Each number is 128 + 32 x the weight over its row's rms, rounded and kept within 0 to 255. Layers, rows and columns count from 0. Numbers have three digits each. The size before them is the row's rms in percent of the matrix's.

# layer 3 attention key, 128x128, rms 0.0733, rows 54-127, columns 0-127
100:114142166040122052096064111184123160118130121099113130188063113133109135184096144176174142131141116154157170094086075160118141123115189198119138147151135175119127109166147141110141125128122098083113139121171175137109136198107164159118097130130140064102135110069157101153113103178085102110106149109123113122118138126094166130153114073174131097141095124048178183122140158133104120170124
101:132151155130117137153171171115197075167127150065106099135082138198142179071103142198120119101099185119132159134145170168111119161094140125051117121141150182155144187100155170123088132128142177095108107092129135106111072082114088135177187146116140080098095130099153104109076192130096124135100132109174121158153131157138149106174150140149080108096139094097087152143130109181102143077121
103:097195103130206157088109152072101127138063154101126134080143114159138093114140116099106147123132133077142112163202041148242109103156111087166164168086129127113148099104133137153119122111134125104144158125156055153146127136111148151111139148118129120064145120164088125097150103069139100114127094161143159145142161117095133110138209150150134153043120182126119078116124137123118100123099
105:091094125088139173164153112100172099150134136146176145140110108184039130092094142178135142113126137121145140053055172158104177156131138089102129107140163179151171121143106155126170093067155134121111163181098163069088176147132148163162149089114130096146090137162138118114132164156108069112152133146126113073074138177158101156065155189142119133125122161096157117080074104141151134136086
115:175104074123113064129147109136133057081135150196121162126117079158148107071059116141154215132111130084137077142113131112144150129142128102126140174117135078125156189148071167102117109112135137151152088104095139095129144074153133179173144101098118200109161154123119170104121153109176098045137126190141142141111145092138193087103113093157123110093117108165127126149157173106125084157140
099:146111138152139155103161179128151094115165120088074211139089153130107105127096084091129123137080123085107191146101075119130167150131135127163165137149147099136151172142046135154211114118133148122086147132160128072149135143140177136078120160132102107154198174097103157088104162113109099142086087083065175127133102121093126156195106156161103164089151131146106177196114145107096124095129
102:185135087111151132164148138111130110177145175097096119068086068143151124147138176177134139115166100074137147089108140120126113129126122156140135119098132090133111131080097161123185154149048102181165170103150140114100178127093195127092131152151150080134138108131141185131133175094124072142145150135141121130101109118203149102100133094072227128187110120057092107104115125129068122104091
100:109089087161097163117118124121113126135092110188120122077145124124127122114180146109128110088089169166186119132111122080165109163167179119107150120179144013113117142103110134163153137166150093132137121086138142065194160105111105142072143191143134080129146138099196190123055123118155105109074103160137121116137118172168129134140152126088057158182107074134122170093113148147119119129101
130:102142225157170110086086120169080138094127123112102148135182134104111093128194109149102187109168113126167118178099106094146136107134128122154115083123125122103135132118146155121116061134070127104127018115202143160143098076124121197128107133145122169137068160125097134181119129131145153144142086134077202112136065148172127147131088094123142161116108094141093165138091116159132117166107
112:163126143154117144139106119132114155147102092106110141129148147141122136080119177101053143141126135152131136188074071098116086075119120127112129101114085131089124109084102138128156086138147155094132187079137099148135125185106122133111137099142140116071125119066168144152114141071132127186123155217107180170156166153152081057120067128193169157162165156158183135099142125075124044117122
089:118125135118144116140118154108140141145107102095193134107067134153085057100128125130099144143115087117098155192059111130077084131151132120118116149162162146129213162134129104107105114122066158087146137094096176177126113076056119088081149156158142142127103190202147152149091092100128136104137190101125111151134133119190158102143112160119142165160114124158175194092112188080152098101112
098:137152110138095114085136169097132067113150090163142145107156153101124152141107196122147055097062110154105153126152179175120120089138226118174110162124083078134173093159095131124143092163164097154149153124156113110138171117117119143153104104077120069153182150097172190089107113176063122108161148145128141083117171076136128129107161149137091160070160079130110099139190146121140145114122
086:143174142174071070107169120143148123175142147092156158148095129146091115137137145080108181170066145151141109136115153136106128156186137104128142147144128142170164142169142104170073153095096083144097156113122139104123099059192122100124165066142110125160116126137114068146069123149149108107084091154127144088145195108163147093129155064101134142193121107146150123064099140129037078166110
083:138095095092085114169206177123125135127117089190115155116098147114118109077138138163112153127066160138124100110113134185072151136176118141103121160169178109214077180104086099081138180108140115179154107125159150140116133076101089134166155136086132142077151151125132127116083116137090107128134153120150105124039059132181116111082122160124113162146132180120173134130154104182110121083171
095:124149028180130152109120149120130156118123152123150108106153136137178171199091128168167156101180124082168094138106138168107153084072125138102079186164142138160162085173143093088132181126100143122075162133087075126112144143118074065109184167091089115162107081146128084106162106085113141092116108065133092132186161080146119126079142125135105121139147166128166133112120119184141140122103
091:081198135127143105111110111138100171138096162099125127071134129065070093179130125114119116171175138105097121165146140162155070047157092217092126130107171085082163105137206161127140126170108123099098092157190143155145141183142137129118126158153098165103117126060112148098139107111125118134159145127162158102179131147141131174103133153111153112116178097099093089125092092092093144062144
080:167145118174078175142138105149070123161114161112149159116144138159130079101153070113086128112163100097106114153148136120144139110119088083194142163097157066152109113120123155094102157088163147141077174136094142097103180095136052167122163118086147171125108125122112121065129172131138119157128127121196149092108116111145038129073117133190085092122133161133079119184175156147155070093159
094:093138144154172115115134128127127153093111122140071144136171152113178131186174153110106123138105119117176136146152063050186160124161077155110118098119161108045071140116173131140153066133078132095158113122149148128147141137145115145104132115176138161092104183161094136169076121070127171082156127177123158107127176057177126106154099064084122175141131141162145165127151133109172093073149
087:144110128102126173138140056146127130199129072145116145183131102113137081124090130164062134071129084141100081116139087212140158109089079177097077150112135116143076162154089153114142122134143031158122141164130088088160098113141114145168112175153147092127140143131169176101115134101123144074095100157195120136110096147154123109077083115163128071107135060135147121115131115165149159100105
096:145117173179152077115057139140080167087170097067046101098130095109166130151101102130108137065133124141149126195081086113170091112184152139159118087088081128091203132117133097121097052194105174122157107128168115164108097094119140162112119126121148142090156124097151141151179122146175155134170124104122131127146120126174116085134098159131143143168159176165054123158111141149139112144131
096:129159095127154069105159156104196097137161131155086189159127088175140133125087083078125135068137130096133117143126139104146107162139141114101164086151172098177114181173132174093149113097157137162093137114094121071142125085134097161102155147144102132144105174130148195154113131106090146150139172116068217083101127146161169109155065092080146100103200098170133140108137117122059109144122
088:139112124145121097171155142101130187121158145077148111116135112095076154164096112119140049132145155174124115100190164158111140104143121146118144124184090162176155129173084197109044110130139159143101170143117130131092073107113146100140117159116179136115195120048110152178167076178074092121144115113185084130106159130082107175115169150112152107092111144163103150160186116146106103144108
099:123119203129135120100085137101104195106099155112087130141150136083144096111138116135085125114162086150091079117096131106182064119145146174190137083128098129047123069131137138167151155148107103075122130107112115202084115129144097121101108097164106145124143113108143211130089124119152116176136164148072155216155100176097124122161074079124141156118119142142133163155118124174146053123144
095:057118106178129183078153120142087125104059134119178159147152069106144141158129125106095161088100159144167212132107138060154128103095111147120078158120141111119159197113142099142109138104119196143119139152171139142181145104148117156153066111136133146119148118098177163154112152123196091104114055094134168123119111096167135108145115135129066149112106099123093108225129178123130122089138
096:134164087155066176135164096096183129068122120159133145097106178154129138098162158090126190158159135077141122134103143121166143127187127108126055178099117085115126114158083113045108157152088234163093093182131122121143131092163144069133083073140154103142151160133137134089154115122139103134114143131122083128106116144192128125185093137143106120090082089079110116144150147090153109116107
089:194128130117104146132143158169136096099085121132102099129230104111144092087122126129068079142162103126154098127152053087163129149139099104178137151125122100126130150118100165131138098132116150129145144113191103121190140090124105170060120094159061106106148091114137099176064141130131148157117103099065117154175171120128097097210094089155161114132064149182121146185155149124153112112160
082:147073049120114187132085118142114071041131169134129174067058072153100150138179144124129190114074065143136163085150138175102151105129070123120162110138138125128050141098105105075149154144157113148149139148081130132105112148191195139124176145145094192146124137122175119116160162107099111152136120137178091138161145112145119153137137118142103118155183126158132157090117094118110149146118
083:162168179165134100146098156130111169168113120105041153085117117104147089096131145134105113139140118142146143136155097074132106072138128168040174141146176130086169107100125117111114139130109103132151184088128150158151144163127138109108105084141128106070110117129191055139177115167109208168117197103084096129134126091094130163161165097157185119146130096135203080119088138160129140093148
090:134131076129137141111124146115126099119151088111176128151174107089104116118126146151208097056129135141186189147148123138138096139124141149088139115121112068058158139166085189137155115147126125174155128030073162091139083163125120125142112115163110152167117169152104121083113183125112087187139096147155120087105189090106161080094122152136197111072145120110127131177095128119191152099111
091:118050155097115144121144091165109154159128127096159153096122137147094118144063159120114191159151125114139171133179152140132085153136133101107125168172083059098099123156158165171154089091148166117169094107058094105048134181194122161126160110096165101146166147101134143110129166057115118117145190135147086086086194157148118128179111155146129143116138059152129140170110166118117108109142
087:122191098133092061105103136096137116071142180119134111154136141106113117106183131132105139145180106133157129084133124026117144140090147141121100110120147134049203087097184141124114110110100153166116128034127113155134142108144134198100132088107129169134151129129158085152173098148148151100139134201152100100119149144104137134182148170110124152128181099163111163139118077082161089117062
092:107136184098130146086131178184132105177139210150136116133115163140151146095102135173057106091173119078145156146117182127144087096118150111123107124140111139084134095183109119128166180145094103125133070127064140146130091147161113194126111127156113152084159156078192102072162173173129113158141142066183104135088125096087156077084165151157103140103098110089111138092154139132185143116146
095:080043135135149143117147146158199081163137117069138146121133152098126128095108087178093139165127163126062116115135141149097178104161059150095194064167139187127140177121133097153120132143118096108161156116125139134143163104105095140110148050110144106145099074201173127081114174088138134093164170096114086102088158142160175088106126118118124097142085169135137146167117127158102134077141
091:123107129160091128082136103078102142162141120076128079076122099154201151177060127130214158173134147116123143117134129157158111106135120143044179121135130075161147097119190167158124109111105101098118152098145091117110090143146150145119209153128198116126117132116088146183180110122093114129147088162086119121080124061058123135120151148109118136100182086140174139102134137185122161109137
089:081122148148146122144141098148081109132123129143138124086079130176136132049122139146142139083140156087085170099146128122125148146132079113102105102157121149151183100156055169106185112104112125173140089082130134108186204140154113096131121121128144198110150140154151072124087087166100077109166100089150105130077173063109122121124124220115132150050183119156111140184155145114151148154119
090:140142159143124148170147158098090109076132153091184096109103130082199135093106100122101094119137119141149186094118138141112093121091118179148097119164148055121126073124158151187106163125181132159128185119138116112151167126163184106088135086183123160134171131101102118145109132117099134067155180098167094145074151175132087131118134147102090082113068152035159131116210110127142151136146
102:080116084192156164110114114097144093175162128161179052148124117129128076134127138154166088210134108113170140040098189160159123164116152176103162166078129139187155132141141097105092159066217154112121160135108148138125127191123139160163077143130149113103100132131168119137128117139067080082121111069144081177157126101114115140115143120116154140122144144095099090168130123116151125112114
086:123137141144165146188187170127110142096121105100136105140122125129103168138145211103174089141086136169098093174192120159130142118121137206124159101175136085181112087098118181096104107098162145133096141071148126116133100127117126136114161134090141105151145162092129104153080140088093090210114203113192083097120102062090178086144160167095112136162141100155089132123164103103138123128087
087:085166163141138126155087070137161135119105146118103051117216132144124104098203151139052138117168143134087179129093150110046137101127083131149134095131131129095130120090151094140115116098126103163097133125111167096139114154104149186113137124085095130111189127138073121171141095117197157183129174147116082182141070124128108128180083139135135133137126126117097112179113110222156132116107
091:075115098117128112133158126148142134115077105135122109104122109126121077145174107081168130091116053073158080126103150126140176208133141130190108120122109130136100164131126146145066197124097157177162144115103165104171125098152173119108129180139079191159175160091134179067113131082130113109151118159128127170188118229123096097151111160157086112134089123093125172149078136125164135122109
080:120198122125144116131112139242111148111182137138094127150081139088163173084094131140085128121093127100123223114190127182127098179087098157123134113109054139122090127155129114173126097117112162098068178161078140103163125089113134082149127119125178116119177153115148149110183137117131152149156133190136075149165131136161144114056119089143112100131112136125149090123100109091066119105125
094:149160106108169080162081155098129139113172127168090157097141138154150136109129062134161080130118106148103100083197125078104072121171131138123159132074145116145211165206134168097121092136172107103133127142141085126061135115139097160092184094099111092106138151116096150101147102102114092082099113172132111148143134069083215142125168129124138174179123122141113122153078147111185171115158
117:135126184152153071164088084143096121154087140121133155116111152103090125162116129082096157081171121148107085140134088079175109179199087154159123048141062128076164140124167120169132064149124109119138119106136123120159179107131080124097068129141110123122135137078143195124112142156202161133112171173121183110136138138182140178172046133110164107156141102132101153117128147094151113155131
107:078126065134087142143146090082124081167098212150068123127125124148096145150110151134182133113078122157132127117105133104169129142116170085116065104165084204200077091150134116039127129104128106154185111141132113100131082111125054094108159167134127144130172162122170167127121103157175079089122122093123095105110138143093105132110133166132148157104148150129195161105144166119072122143102
102:072149124138124132135151145141121107138182180087155144143138106186153138175167028093095119148159158080084085087133085073100112202134151128063125139148106109097160223165192128089091111083148063133109123104099175139141128113086142153135123118117156113121141122094123127152171164133058073140147144101095146133135123127090118137109174093178112150135165128104118140131149105172067130144117
112:187145114119191102082108167176117177138088098163079136174165146094108164166183114139093091115103125118101097174106051055138154126169173078103098118152150142052136153107088107125094099182125109144120122140161124134162079148145100107118136112118097126144103154137122139135082132099110196236120093120144150111099128103162137166197138150108154176150146144162101137120133141117123113082088
100:183105138187132111103135125085107128157138141182169129092157092088104126120107129147191157106091173112083139039136191138106144162131159130105120170224074112149081145095129118148105120121139128117135195164120142128138162142101139138154161113097164078161083168132109077009146139133064142105144138148168082140093133119112133147098149178107131103110113171129121127138116119176122166091107
103:158154119111151132163106119122126180157137114122151100137171081076091162156089109161144147128175140127153117151126080129061115125174110171145126140145153168121178106086095121145158071151156117115111147207083151124085159144101101121086101142129190116098096116170138056153186071089137141078097121108100123141166108124143112155121106086133118114224147189124172119140148151117045088069131
110:113140116142133108136073156122120103109102150121186120156088145098141117117152068128185064104152105172093118110108136216139128124155139153098176147117134142133172118125152092137097208102170066121136163149092158097113169166130163094193136119073115134144144086191127147077092114147131057090091120160175057153163134054164108163113145129135136110117138137063149075138131108150121168107141
101:096113092090098146160160126148150055189125121184208139127085070122096190144163168107093134104135163102109149136132145166062160119188131129117065169176088145106099139141130154087118120103135130186146123138103101127121143119181157126206129130169113157196107131164117121100125123080090072150133118176120133133048164117105147145118132140150136099122136112072147113106198116132130100073096
112:122104096126106179136179084113236125139125098175167145171171138148093105100172097092151130134134095081142089103117168157147205133139138132121125119167137126093116126188034103137086131092166141150156110131100147079177180116186117113143092081091138155127151172103150189093108134132044100123124107122130133147062129163118143142105161158173108092077123124122118135087136105119153131113166
106:168074193110111067155135102132158175144125159130076139145106126104144064114137063118127123047110168190155160154070077076113098157178154120119132177105060117111138117171112159112154132114084131153144081081161110187143090157088186178154118160132092124098123129169102128156170136065131177130174142105109101124143127111110147106137108167119137140126174112144146126146123087169145130152200
111:167094117101109138113221148124148047100112112154179213109097133145114100101077112073117143151086117112118140188099121161078140195127113124153154121174148094155153161144053124107117100165177118181140107109109147077112160134150102107167144137142119137118159136159138094097088162129115086114105085176110161089104152151155112132152102172128123122069129088155083168159173169096117116120058
104:131116133122106123106142130129160105148089187118152131116140137187112104112134147089115123054148084119103136107206100095141214153136094121162106154135169175161149123177090157097132110134078127117142128033114118095195186066110109178173091156142057101096120141126092134198156141095125118121142124139161143129133143060134139092152117119114127116109111207086171159133158156136107093086094
111:118146161064130072157082124120165107092080161136062138123179071169147157127120082068119173089149153133117113173175094067162082134133112071100108135113142129126127152060168151177120087162112126129161088158160141123130111093093114158123095127156117167159150153123119145119108092142153094162129112206114143123114096139179161113146097082187196135158112102208074126092104136155102144116124
110:136149151138213151126121142083117147118140130102167072130080063126162129176106123173122131120146137123123093091132151121154129086125084185112162164186091163081168080108101120158155129213136095118156150114202123123142088113138121133117094108171105163145083149035146125125158097095103114115186092133192104135135101132106079182126150148126139127110181138046121190102111143150117119147105
108:083121152213098150131116149160149126122131140117101109075143104127158202074108073127119118158112129133096080080111162157147134094123104148116112143149119131140092086145113183188153118167107189169118154091105082091127099219084139094145130117107149120087154181099114105161149148159182139098098167084116118144136096174185138137056120149102159123126099132081186072065118162154115109133110
116:134133116107122117114104103121113145132109201073106040093108157136110157139138136167142168150170125130142121090118113123152088106066127229088133130140154126130167108118177053174071163171167084131126110153190164197119142176125138143124114103078126122092147075152066072117152093185120104133136123102130128115136131133101150149084162126130124073138111186126153117117191143168170166117100
117:160146074111175085152157084094129135069117098203119110117073087160093162114148127084140186074130136158126133134095198108108115092146163094149130170113145099155190216149124166182184089111156113165138120164109161121122107081125097103067119136132108122163151133147102162122077120120108094111132116117132114061106172131187134092136107135095159128056123089150139142115189119131188145124133
101:112128116107153162162221107127115110105109142124114139118143117166095093141108144129156106143070162092129091117139105144087160092139073088082151130115155105113122144104115161106140191074109143122162138114144199115169155150215165153115114158121135090104133163144101073086040122129142125101133185095155107111123160186152116180138082127114172048083165193111145140117119177167123179121110
101:187135119143114135168125113114106103166085156149139109130134146124153114134189123116117103206139119143089172109140164145118169158178103121120134107093135110173150129135142097138132142183201109089116088138086160207120102160137115079129069169168093127117180136093083093117181149134112125170105132124181044151155057136069103116098127090179136137138145171102113106072116080084180081154136
105:145099045107132119211156118130192093186139133171126152123146126185124101122164141132107086121119074043108137123157110111101162163118172087171115114128098066105136097101161109111091104134168157123154147103122120140105134127122087154149204052128099166138135122162178188116111169140148170112093124095141102112106094162190090111124102124098090109115120126126144160179111194090184097122119
108:061096160139124167183102122153147117222123095177117128085135174138149099160122143123125144143144114145143159052123082173103161096117075085143168159159110100123121132108165149108132157114172137102101127138130175146107131184072151129203126147151167126132081091133174096144109158117072105099125123050168076128095122096090159159101167095116175107118154139147124126088186058095138124107099
095:097136169144139109103152143100119170166039122108130121163166039114110136128107119115090088186154140162187144116125110082146120087078091199133142059102149152130156085155194154153123153119156138146165175117101147134129108119172112104130121083136098171093130092066122095139155174152158148130165132105088156122166113078193158125111155107122148082057113125145082149160156130132066156132165
115:211154195168085125094100121114124168104113116154106095086148141120116180145117156112143129166074094113164106129166070143156119118153122078086133174111093107081115122084219126108151077124100114181098100112183152162127164092118148169135076126142160161142128122162077141118128137098164165176103147124091132167127108130118057164126083132125122120126098137115066125178192082160097068143132
105:036053087150098167163142073121131140147050146134200087144136171150130143103071099138108144143125140118147118138165132159159133127116215089195136112090171123180122111106148166109131163132133132163078172172090128167159134151089139116144101164092127111121099125101087118141125148069079090142105177142174147111114141153121112133066104201115177121121153132078119159120119075131122123159127
110:083136137164099165139098117174101161127082157088093173151127144119146100110169166102136090171107133110175161147097121162136097132184108128165072147164140145084139086130133113195143080199118142055192131121165149128166107045146139165106135112176101079126114164058121092146063133168134123087099092217101137102153121085107136106152106156098149166097125122145119128118105157101095111137129
108:107106089104102140092141189146161051131116134088136161129205148178090131089131122109147157052089141170117119116131087086111179150121113105181135117137136064129131152087097151111144143183113118170095108124124128121139136055157119145148112116078144115158147168144121114106085149104177113173160116135100161137101138123147157076101151162128101091135138099149133151157160206035137100192198
098:114147148075234122143141124142102106129129113156086116086123164124155153167161175071125083146118094125097089138201090117105084087163140123151145122186158136125143187108157190152116147162088090168132174116174099097145114111173149140168087063132110108104180136154132095134164109135125127117145132083087129105121113191134133059128103111151078149131162114170136113105130098111057114062170
109:169200161158083100121134116139143139117095090142081137102202087101134110073156135103084133110111114137164145128109110099160129105187140160134152103146124082076114168131136111116137122152097141174167070113105123172107120156120100165111197067098077203174115143108107130137088150126173128102108202156139149121148174079076110078198101054144134163135168122169125179128156113136101122123128
121:112140166134149080132128133121067165110134133095104135148173090079151138153121108080089156129120116133103099212097127086129112097118170157148154121138148158051114109094130111165082108137093164054125130135158165157085092088131158141123118155139131137081123077164099143155097101142170187200171138158046113174173099182095089130180122104098169128157165109148171165119090106138145074108141
102:116092163181121177119074134137060162118141100104120071101109071155125159130161172160108124088192139158131145133120103073128157099186118111106148057154139093037162107133168156101095089150103128156116107182131129094144129128138152155120158178168142155085115087149105168147125102168155118141114130160086141135112145118082084066106166125161181168121103186185151098163070119108105121154149
103:100088142150147162122142181185125091154114172147090138125122115128121090137110166116120102187179153157177052151090173150111190112143128156139154174114113154149151130017150110139068118094143141103125115098117082150116142122134102053117135157159076101149111077108146131130163099171105141122144111153149072189097093161111120132047130118117177153151086126127058094095163131136140146161161
116:112187189124163092136098117099110171080127166159078121128152168108104034150183082107141143128134116151092113155182094051123132095133118140153142091134080104064162109098159137170120119061105128100120089129159136173160092143180115132126177069166162140117123163115111109157158132075152088154109080187102165176147188132133143171166136112079143148115131149111131149165085107124155120098112